python train.py --num_key_value_heads=4 --vocab_size=12910 --qk_norm=false --tie_word_embeddings=true --init_std_qkv=0.0183 --init_std_down=0.00458 --max_grad_norm=1.0 --warmup_steps=463 --schedule="wsd" --doc_mask=true
Each number is 500 + 50 x the weight over its row's rms, rounded and kept within 0 to 999. Layers, rows and columns count from 0. Numbers have three digits each. The size before them is the row's rms in percent of the matrix's.

# q: layer 3 attention query, 512x768, rms 0.024, rows 0-13, columns 0-95
# k: layer 3 attention key, 512x768, rms 0.022, rows 0-13, columns 0-95
q0 089:503566585512483481632471475499539565554466543505508473408581541534492468398522514521478496506480447488494502536547594551480433439523536462573496471419558588449494442465480535554548528544467609532539468503506485398501498477491464463393456537551454466440545500477517458543508518644524530503
k0 086:506486518598404499553584544473579577540552534514477588413508592516553511458552488503676506626469550597545507507550431457462497473556514449467563531485549565558473394473411511536529451560502483524497581461489464438464532554409528524497540548516493494407536546503520675466530551501546546474
q1 101:429411418482522500602578542549508445509450512541541524510585503473497440530525597513556438530552470520453539505548538451407515551533531451512592545501478489469446531544505535552492435537383580466505541484489468515419491553469505578479638447526425461549518518481564499526490445446536509557
k1 099:501431483539552465526514610403467612578541485520480515453461462501460515564467508498407466433461507558404461510511510479448524482578576493527497560437473495585486563456509451511485448495515472535514593513509493543554462534522480455538541490496459491566528495492502492518380481448581553530
q2 090:523481431481562452552495451492578568492527443466490601414498511518474507457685483531489546468510373533509527558469417440490496474504488529477427479559489470528394489516470534504471492427545522433444485491522616560504526650474573485517469511561553541536575521514485552432577539539430483477
k2 089:459515524546490483446433592526458520501584440515440502449487561449609495383575417431631529603609510541567485513498470473481543419466512464586490515439514537458475515528553559474451474552520494554428484474531548455509530494482509466513502544539458494539519554496550700550529552527505385521
q3 088:593452521512438550547525494443505537524484497482566486452552491454475506531569512487549529549476557438546464510517503573537450469424434532507508386562560443540516514482622536496587406454488497446503502454477518386467554548562557553554496494518472398496528514444478483520461540509464454419
k3 090:522508468459499513547567475561464541513589514449528564450467366483508573485441548522313477406450470531481539431509481541536472480482527542504518511511485471562518479475504496496533503514551487452467641456511480484481445484499415516495461484500417475492518513499455436452506495493561535430
q4 092:451459492494502510511594499537458463568520536444534513465445493544509521563469491517462456451487515512488523479562516434506424419499428495503553461593599524545537451480498582422506497481438560489477484424433489535393530503420500628506508370589487496480515468411535512531541432494499519499
k4 093:523467580535506493546482533555534524492569460541543461461438450491566529533506478527479526476501499556507474518485495524435478441483503518553563530501457441536455452495434536492480429520542545500512476526526542487467525473508529414440601518537450515485553499533566622521504540563552514503
q5 094:413567513518539554512481468506462549599522343515448505524489490483510459496507617473524488512460466461500530433481540479528467502447511469501606504518550580560475532420499557484522492478410501394458466481596451432466528520504528510504537607556474526501450570558516390493463495480391538489
k5 098:386509455534502469523529486549512511447461517437536504561428503531502478559575485508404445446592570526417452502469503543545525495479424536512552461420423462527536380532443491414544628534481550470520385508485546480523483515506495475540511519517418510507506420459544573456443511596465466571
q6 098:542483477531454436601511448473484497509566486485500502450503513505495404518492540480502508490482521495438468443552479519504465484565466573506490541569536537527526453539534525545559430525458542439540464455436476422551504521501469401428513493508476487493525526538476449424511573526577445405
k6 100:528565489518510502581640498558441464458603460407490508552499491555562488504617568507600563497516479540589573463464403496490521400468512490532555467509542518535424428532493504493458466616486545512454561452554461430528551500426459502480577465601504484459557495571489633488471489465535506472
q7 108:502559443479506429581505562479495439523489507478519512464553480554499535501646511448509552454435525538536509512419526478491456471479405522544497511595574519592508489534571404490439491432405604448593514513449525498566483499539518510473493531530469451557485580521541491557550542486526457590
k7 110:448513510447515460522465451570483520518549528538492453487441443537543562528617517437496590430544638455536530481537429518474517505443515522446605475447553470515436547524462490505572500493463466474509580494479510515589534428518447511524489473490382393552482447522438500511466479488520449543
q8 095:522512486461505518549559464599494484525407618474555445492567481514474519552539538503515575463448503570526513440343502490453489516405417576466523579500488520455479491448536440446521524535545521414580514467459519466556457477530494480456543320498559507544504474529528574590523494453390483492
k8 095:500448501476532542438474480471486525495456536489490500489487516466526398459622547437530580656467439483475607547522488397489440447523565557538531499566481595516502547543511512535497476481534519514551511476518433468472533521485453466512542439563450482614517502419503601518486426517540572475
q9 099:464642485459466514478479502493587545465622440571471511460480556546528540504566491510496399500543496495511512490575400464461552394490495474480410442563575383547395472451438587376448555496588542494480524518489643485501475582510551645565521489495497512465503468571533587442587449544521420523
k9 097:500547452512561475518479586528547469562496476534497467467514522457555530525457541511569469527638520542556458482516524501508460518480432413538437460470559446547507524541459498537563423418499527502412552516549636473560533541468395527465490482448431488493414520556458513523556535459491448494
q10 098:527496440577463454576530515508510490526488495473533551500506543509412524502581575396475478499417474607480512516515585613571384587502508567485498467480467635487548507383515555483603473554561472521508457558502469404505421560509476504440571422417511456495524553532550524542504480466535489468
k10 102:528517507582516477435535507571458513496446569459456555449537648569456551415522514520554658624536577472494485425508480487524469438536508495516493432450512494496462484525510459543526430511578471509535499470526481485474501572398538500483509461514445511501513538509455671522551575529537581497
q11 089:498412587499622547477521524538437413539470408568487450393459526593578569572501438477506516527566487508479523550460468442440531524498394419580553529552516477457471492573509515476338530520464572487498508450576498593454519455467450662555514545548474563453436538529590524506547527464456509496
k11 093:469585513460496489571438485400483504538476474456472463484488514451508461458438450519556446488532470471537523519543454481480579520512549578495374541459535503560563545559470444530501498398530451551527554483507533546539448594573617586490434546453520497542528486444461473507422524529553478541
q12 103:458458477499490567589560515544508468504467457593521480464476499484446503558447492470477468508545496545458448486501548437380486534598541442551620562510399432393523463582528535530521431567451584500588475466510481527630513502440525416441554538520550523573501503580573557518484543469522551502
k12 103:452427509589504563576444584546479560559582545486477522517468620491557500461459554507561497541472511543519456532497481398430529490574583562588526579491479507518490594540543470494516423488494480459454570571522390464577477497446538539565555553466562514545453590541468650541427532536513540553
q13 095:489473475561544521476550476497527453472509535579489450583428469495499485476469485590504551558554537465482531456548545487438540477457576526463582493471549448486507559510399534451527504540546511599430515516507535491488521421535471543623515467553460466549534511511529515510574442490465490488
k13 094:459385505548461490486481463475524527484527404496595477499467397539521451545445559569495471459473434570616578529613479479527451542495439578486471433521426593503478558489403473527475560501539508552530520563479547467505419520554481534533498444480492559437517462486546372469535477544498412519